{"n_layer": 9, "d_model": 320, "n_head": 10, "n_kv_head": 10, "head_dim": 32, "d_mlp": 1280, "vocab_size": 5034, "activation": "tanh_gelu", "norm": "layernorm", "norm_place": "pre", "norm_eps": 1e-05, "positions": "learned", "qk_norm": false, "attn_scale": 0.177, "bias": "all", "tie_embeddings": true, "parallel_block": false, "init": "uniform", "init_std_qkv": 0.0278, "init_std_o": 0.0278, "init_std_up": 0.0278, "init_std_down": 0.0, "optimizer": "adam_variant", "lr": 0.00147, "lr_mult_qkv": 0.4, "lr_mult_o": 0.729, "beta1": 0.9, "beta2": 0.99, "lr_head": 0.00666, "grad_clip": 1.0, "warmup_steps": 550, "schedule": "wsd", "decay_fraction": 0.87, "decay_shape": "linear", "final_lr_fraction": 0.1, "batch_tokens": 65536, "seq_len": 1024, "doc_mask": true, "z_loss": 1e-05, "train_tokens": 458400000, "steps": 6995, "dataset": "wikipedia_en"}
Each number is 128 + 24 x the weight over its row's rms, rounded and kept within 0 to 255. Layers, rows and columns count from 0. The size above them is the row's rms in percent of the matrix's.

# layer 5 MLP up, 1280x320, rms 0.0568, rows 594-640, columns 128-159
size [103 110 115 106 107 111 111 100  86  93  97 100 105  64 112 103 107 112  91  69  98 111  96  97 112 106 108  96 118 102 118  69 107 108 117  96 107 103 109 102  69 109 126 117  72  93 115]
[[106 119 123  97 143  94 117  93  82 178 127 145 129  98 131 101 128 115 111 137 125 103 112 103 107 146 129  98 136  98 139 125]
 [138  92 125 144 181 121  91 101 104  89 140  99  80 151 174 128 175 136 105 135 109 128 145  99 128 124 158 139 125 113 124 144]
 [120 129 115 142 131 128 146 126 109 110 138 123 133 157  92 147 167 141 112 122 112 152 158 150 121 115 136 157 103 143 130 166]
 [174 133  78 102 137 165 140  70 143 123 149 123 120  91 125 145 120  77 136 145 101 172 113 132 161 119 147 109 100 136 137 117]
 [145 136  80 127  79 121 136 145 110 131 111 154 119  99 141 134 134  93 110 134 143 163 123 112 110 163 164 108  99 107 155 114]
 [162 143 120 123 124 135 109  80 110 143 138  87 148  96 137 124 111 134 121 137 146 177 142 100  88 170 107 111  78 144 119 132]
 [135 118 120 117 134 117 122 120 100 129 157 152 106 115 131 147  66 107 124 132 148 108 130 138 152 169 135 114 144 139 133 110]
 [104 122 120 150 138  83 128  83  87 124 117 118 125 111 148 116  95 129  92 118 114 168 126 109 129 171 137 124 100 110 163 171]
 [ 92 156 141 133 148 147 101 133 117 116 130 115 125 138 138 143 146 151 128 142 144 107 110 149 145 122 117 123 148 126 153  94]
 [106 141 113  98 113  94 140 107 107 137 136 133 157 116 140 122 143 104 102 147 127 130 159 165 127 134 120 147 135 117 134 128]
 [143 120 110 107 161 107  70 117 124  95 119 119  73 110 118 145 150 163 100 148 110 159 145  90 120 199 108 117  77 104 144 109]
 [100 134 130 137 138 113  95 126 101  95 120 135 116 115 109 127 144 138 135 143 145 180 172 127 156 130 112 165  78 126 159  89]
 [150 156 106 130 123 140 108 112 125 127 111 111  92 144 129 179 146 135 110 162 119 176 113 168 194 126 151 106 135  99 160 100]
 [178 139 185 130 114 138 104 129 105 143 151 111 105 113 145  62 114 145 114 120  91 175 100 103 151 110 114 146 101  92  84 172]
 [120 134 110 156  89 124  91 122 100  67 119 135 157 125 142 161 141 110 142 131 111 142 145 134  89 174 147 146 120 109 143 125]
 [162 152 130 115 106 118 158 123 134 141 129 147 140  76 149 135 109 149 142 140  99 151 170  79 102 141 114 148 131 111 101 132]
 [102  73 139 103 162 106 125 151 148 142 136 128 118 132 130 127 145 129 128 174 125 125 148  73  90 125 164 116 128 117 168 113]
 [137 112 120 183 155 101 136 145 148 131 168 114 116  99 164  84 105 156 119 102 112 136 149 135 109 156 159 149 121 101 123 150]
 [120 114 115 134  98 115  85 105 127 161 163 131 126 148 143  93  87 115  91  85 108 135 149 110 124 162 116 107 151  85 140  95]
 [132  85 154 170 124  92  99 146 147 111 140 105 110 117 184 113 119 116 124 136 126 161 100 119 199 113 102 169 137  97 168 121]
 [147 107 108  94  99 164 138  96 132 124 128 167 115 112 100 100 147 119 147  87  94 134 104  93 123 142 141 125 111 112 128 106]
 [177 130 118 174 137 126 157 133 164  97 185 120 116  82 149 116  97 121 132 123 113 154 146 135  99 158 123 104 171 156 141 111]
 [153 110 153  79 117 122 109 134 166 118  88 116  97 143 123 114 114 120 155 149 136 122 109  99  99 130 172 143 158 145 171 135]
 [152 130 134 144  90 161  58 158 134 119 165 138 160 132 179 135 140  90 133 119 101 103 160 144  94 115 152 132 149 135 120 152]
 [110 106 112 124 121 149 120 139 135 146 168 169 106 132 137 158 117 118 146 141 133  80 121 114 129 133 179 138 161 124 175 125]
 [ 87 129 159 105 167 129 103 105 158 130 117 115  88  89 127 155 163 106 132 173 126 131 127 101 142 143 131 150  89 129 152 142]
 [ 87 135 144 131 107 118 107 140 138  93 139 102 107 116 142 134 148 129 104  85 114 161 133 143 149 147  77 114 117 131 118 134]
 [156 152 104 114  94 141  93 108  69 103 126 181 130 105 101 164 122 146  95 109 155 139 111 135 118 148 119 133 126 116 133 115]
 [102 131 114 124 108 115 137  41 108 113 197 122  97 122 127 132 130 120 120  87 139 100 134 138 124 158 131 145 107 163 131 122]
 [115 107 138 145  79 112 122 125 111 128 109 151 131 115 155 118 141 134 122 104 131 127 124  82 118 161 155  85  97 150 143 182]
 [168  88 171 119  96 143 125  78 128 151 164 133  99 141 126 108  95 108  72 115 125 123 136 133 113 149 140 108  98 123  92 122]
 [126 141 157 112 145 115 111 123 100 152 157 134 138 126 156 125 112 111 111 130  93 134 116 138 153 135 161 137  85 159 114 162]
 [132 127  99 132 129 119  78 147  90 102 169 166 111 130 141 136 160 107 113  91 134 108 140  95 120 136 160  98 137 129 136 144]
 [150 120 120 143 132 139 153 118 157 119 152 145 105 118 169  98  96  99 133 129 137 128 151 128 101 168 175 133 122  97 142 118]
 [122 121 138 104 140 111 106  87 137 118 168 145 109 119 175 132 133 133 111 153  99 102 178 109 138 180 113 120 109  90 148 149]
 [134 142 107 126 100 155 130  84 111 125 149 125 110 103 113 119 131 110 110  55 144 120 145 129  87 161 146 103 149 156  90  99]
 [118 129 119  89 137 119 114 140 132 124 118 151 111  81 130 123 135  92 136 133  56 146 143  98 151 155 143 123 147 142 109 138]
 [164 112 132 115 109 157 122  97 161 112 133 161 106 118  97 138 147  98 142 114 142 136  88 149 115 116 154 162 128 142 164 152]
 [ 92 112 118 146  85 126 123 155 142 108 118 121 141  89 154 111 107  98 135 115 112  94 146 125  66 153 151 103  96 113 132  78]
 [115  83 122 146 102 136 140 120 148 148 171  90 127  97 131  84 123  97  88 163 116 123 128 147 146 189  95 153 139 144 165 112]
 [119 122 123 125  93 108  80 124 101  91 139 141 134  95 157 123 177 134 115 125 114  99 162 134 104 139 113 150 135  87 212  87]
 [108 141 143  91  58 117 140 130 132 128 143 139 132 119 121 141 106 118 122 135 113 132 162  85 117 162 136 116 137 100 141 136]
 [167 119 131 120  92 109  88  84 147 155 121 112 127 128 156  90 118  96  99 139 143 125 123 116  97 129 137 154 121 146 172 168]
 [150 146 101 122 164 102 143 136 118 139 178 140 147 102 134 150 125  86 102 127 113 139 154 116 124 157 154 106 141 154 125 159]
 [ 85 110 122 122 107  94 109 125 160 158 157 135 113  84 181 135 119 143 113 178 131 120 159 131 166 140 108 121 127  99 130 121]
 [122  91 109 106 155 137 145  91  67 119 144 164  73 137 118 138 119 155 103 183 109  82 125 131 128 149 122 147 148 155 142 169]
 [116 103 146 129 141 124 129 139 110 141 137 123 154 134 131 105 122  90 111 140 116  86 134 111 118 144 182 111 126 135 152 117]]
# layer 5 MLP down (transposed), 1280x320, rms 0.0508, rows 594-639, columns 128-159
size [ 95 115 114 108 113 115 110  96  93  90  98 100  94  82 112  99 105 103  89  78  97 110  88  98 106 100 101 105 133  99 117  90  99 100 125  96 109 102 109  96  70 102 140 118  79  94]
[[ 98 136 105 153 136 108 134 165  90 142 148 120 161 136 115 135  95 113 125  84 109 126 146 203 181 115  96 140 118 149 108 118]
 [124 130 174 123 142 111 109  90 126 101  80 115 146 177 169 141 148 147 148 104 130 158 168  82  90 146 115 182 156 143  95  88]
 [ 90 116 123 151 102  87 111 148 146 121 140 148 116 137 119 129 152 120  93 116 153 128 111 183 124 102 153  81 115 127 128 173]
 [141 138 112 139 104 134 134 134 134 152 111 165 124 133 107 147 101 129 122 153  94 103 152  98  95 133 153 133 142 151 115  80]
 [129 138 105 142 132 126 113 154 115 112 107 100 130  94 134 170 127 125 107 104 147 151 148 112 163 136 124 155 141 135 108 175]
 [140 129 141 141 123 122  83 107 107 133 128 133 124 116 144  92 114 136  96 122  94 157 139 159 109 120 178 145 126 144 139 121]
 [152 146 179 135 148 101 107  98 153 147 186 140 162 111 114 124 109 162 119 160 143 130 152 134 148 145 133 105 113 124  88 116]
 [145 171  96 144  86 135 141 135 194 141 133 153 130 141 147  99 138 116 121 109 104 146 135 115 113 150 143 115 125 110 101 148]
 [104 153 127 130  87 147 130  96 145 133 120  93 160 141  98 164 118 125 116 137 113 173  88 120 118 104 114 129 138 114 152 123]
 [104 147  99 112 140 126 151 164 151 109 116 116 144 161 158  74 119 118 161  61 109 110 110  96 136 163 119 134 103 137 167 131]
 [132 105 111 135 162 141 113 115 103 135 154 148 116 121 129 169 189 172 163 169 140 127 147 138 131 153  79 143  98 108 142 149]
 [144 133 140 118 130 118 149 166 141 135 120 119  84 136 126 144 129 102 141 143 101  95 130 125 110 127  46 139  97 119 131 119]
 [131 103 156 111 157 138 113 119 121 109 114 121 151 105  93 149 115 133 130 132 118 120 119 165 112 113 165 120 128 110 128 103]
 [130  90 119 160  87 169 142 149 162 111 118 127 153 140 132 104  82 125 161 117 110 150 133 138 114 138 123 140 151 128  65 121]
 [121 178 138  96  72 164  97 118 130 139 166 125 137  90 127 159 125  98  99 128 148 132  97 110  95 102 109 150 170 140 139  87]
 [117 103 114 139 145  98 108 127 156 158 143  97 135 116  88 124 122 117 108 145 128 163 147 130 124 155 122 124  76 117 119 133]
 [170 127 182 156 105 110 132 121 100 171  81 138 147 175 126  85 103 109 144 108 128 112  66 156 120 145 113  99 148 105 155 158]
 [131 117 129 150 161  90 119 139 151 141 147 157 106 133 149 109 127 116 139 101 146 147 124 138 147 171 149 108 140 117 117  92]
 [ 88 138 115 110  76 161 106 163 134 159 119 158 129 147 171 177  94 169 143 162 163 155 117 144 141 155 107 112 131 100 156  90]
 [123 138 147 144 139 146 142 139 135 112 123 113 175 116 140 122 101 146 140 110 136 139 110 141  97 121 162  87 121 156  80  87]
 [131 140 146 130  97 141 125 147  97 109 117 114 137 138 110 167 122 103 131 134 124 122 153 119 115 130 185 120 102 121 152 129]
 [110 153  73 133 139 164 153 111 127  98 191 141 106 142 165 112 128 125 171 158 131 122 123 124 161  98 137 109 114 112 144 137]
 [135 147 193 122 147 143 138 171 112 133 145 117 148 184 139 156 104 108 133  92 132 132 125 100 140 152 169 140 149 147 121  93]
 [150  86 126 102 106 120 133  82 146  99 171  90 160 135 136 113 182 145 112 123 141 164 159 125 135 123 122 130 161 128 119 172]
 [108 136 126 101 120 155 143 131 137 120 133 151 128 105  99  71 103 157 156  71 142 122 178 162 102  99 123 106 126  81 127 111]
 [110 154 126 122 120 184 175 155 103 116  99 103 125  87 128 130 128 163 142 101  99 107 105 158 106 118 127 140 131 148 106 122]
 [117 127 129 128 122 134 111 128 137 142 146 114 119 152 152 140 148 109 117 176 126 153  92 127 179 128 134 165 159 109 134 138]
 [131 157 144  86 133 129 155 152 124  75  92 106 118 142 132 114 130 115 126 107 110  89 132 116 143 149 115 101 125 135 136 148]
 [133 102 123 135 150 161 141 126 163 166 134  99 118 131 136 156 109 133 146  88  94 138 138 128 125 126  99 137 123 149  98 143]
 [127 135 116 130 153 116  74 104 103 132 158 142 139  99 160 163 112 125 121 132 104 121 129 123 125 165 109  64 106  90 156 128]
 [161 168 185 124 143 146 114 130 119 125 134 109  97 115 118 150 143 135 136  96 117  95 142 129 157 186 113 130 144  99 148 129]
 [139 151 156 145 132 108 147 119 126 154 149 111 145 112 107  68 139 149 122  97 116 102 150 146 134 121 117 124  82 163  85 119]
 [159 142 139 122 115 133 126 130 124  76 122  89 140 142  91 137 117 133 135 163 136 125  95 117  92  89 139 140 129 193 138 109]
 [ 97 112 124 147 118 150 127 119 156 162 111 106  89 146 159 143 138 134 161  96 118 147 142 137 166  98 141  99 135 164 149 129]
 [129 113 128 105 118 101  97 131 154 125 125 125 112 130 115 120 136 153 132 133 116  83 140 145 139 167 146 104 140 124 160 143]
 [142  99 133 130 103 104 128 134 132 125 128 119 104  96  95 143 116 109 190  87  94 162  81 137 111  95 183 130 148 146 130 108]
 [144 130 144  96 115 143  99 138 113 138 121  87  95  88 117 144 133  87 158 135 100 161  95 136 128 124 136 141 144  82 110 106]
 [128 175 144 139 113 149 136 159 163 157 146 114  97  61 142 183 100 101  99 132 153 133  99 128 153 118 117 121 134 149 122  85]
 [122 127 133 151 158 139 136  89 128 132  85 145 120 155  75 168 114 144 115  96  95 158  82 125 158 126 166 139 151  99 135 136]
 [129 114 111 123 128  86 153 165  74 133 129 108 125 123 124 144 138 133 133  92 117 120 146 117 154  84 120 102 143 103 124  69]
 [127 140 171 145 107 147 151 147 153 124 142 114  91 108  91 129  96 137 127 121 135 155 118 145 142 123 137 106 128 122 104  52]
 [ 93 147 122 157 120 129 119 170 134 150 130 156  88  76 154 145 100 123 125 151 183 127  81 135 149  88 149  90 143 137 110  95]
 [153 179 123 154 143 119  74 159 119 150 175 151 100 106 173 115 130 131 104 112 134 130 149 186 145 134 137 111 128 142 183 143]
 [131 115 150 122 102 101 115 128 124 126  76 153 153 163 141 127 124 144  61 170 134 117 113 129 136 114 114 122 163 135 121 130]
 [164  96  82 132 114 155 123 156 151 126 108 122 146 100 125 128 115 161 134 159  77 152 124 174 111 147 138  75 141 112 143 111]
 [171 127 133 120 108 154  87 127  85 134 150 100 126 139 116 122 138 124 138 132 116 134 150 129 128 141 120 163 142 168 121  83]]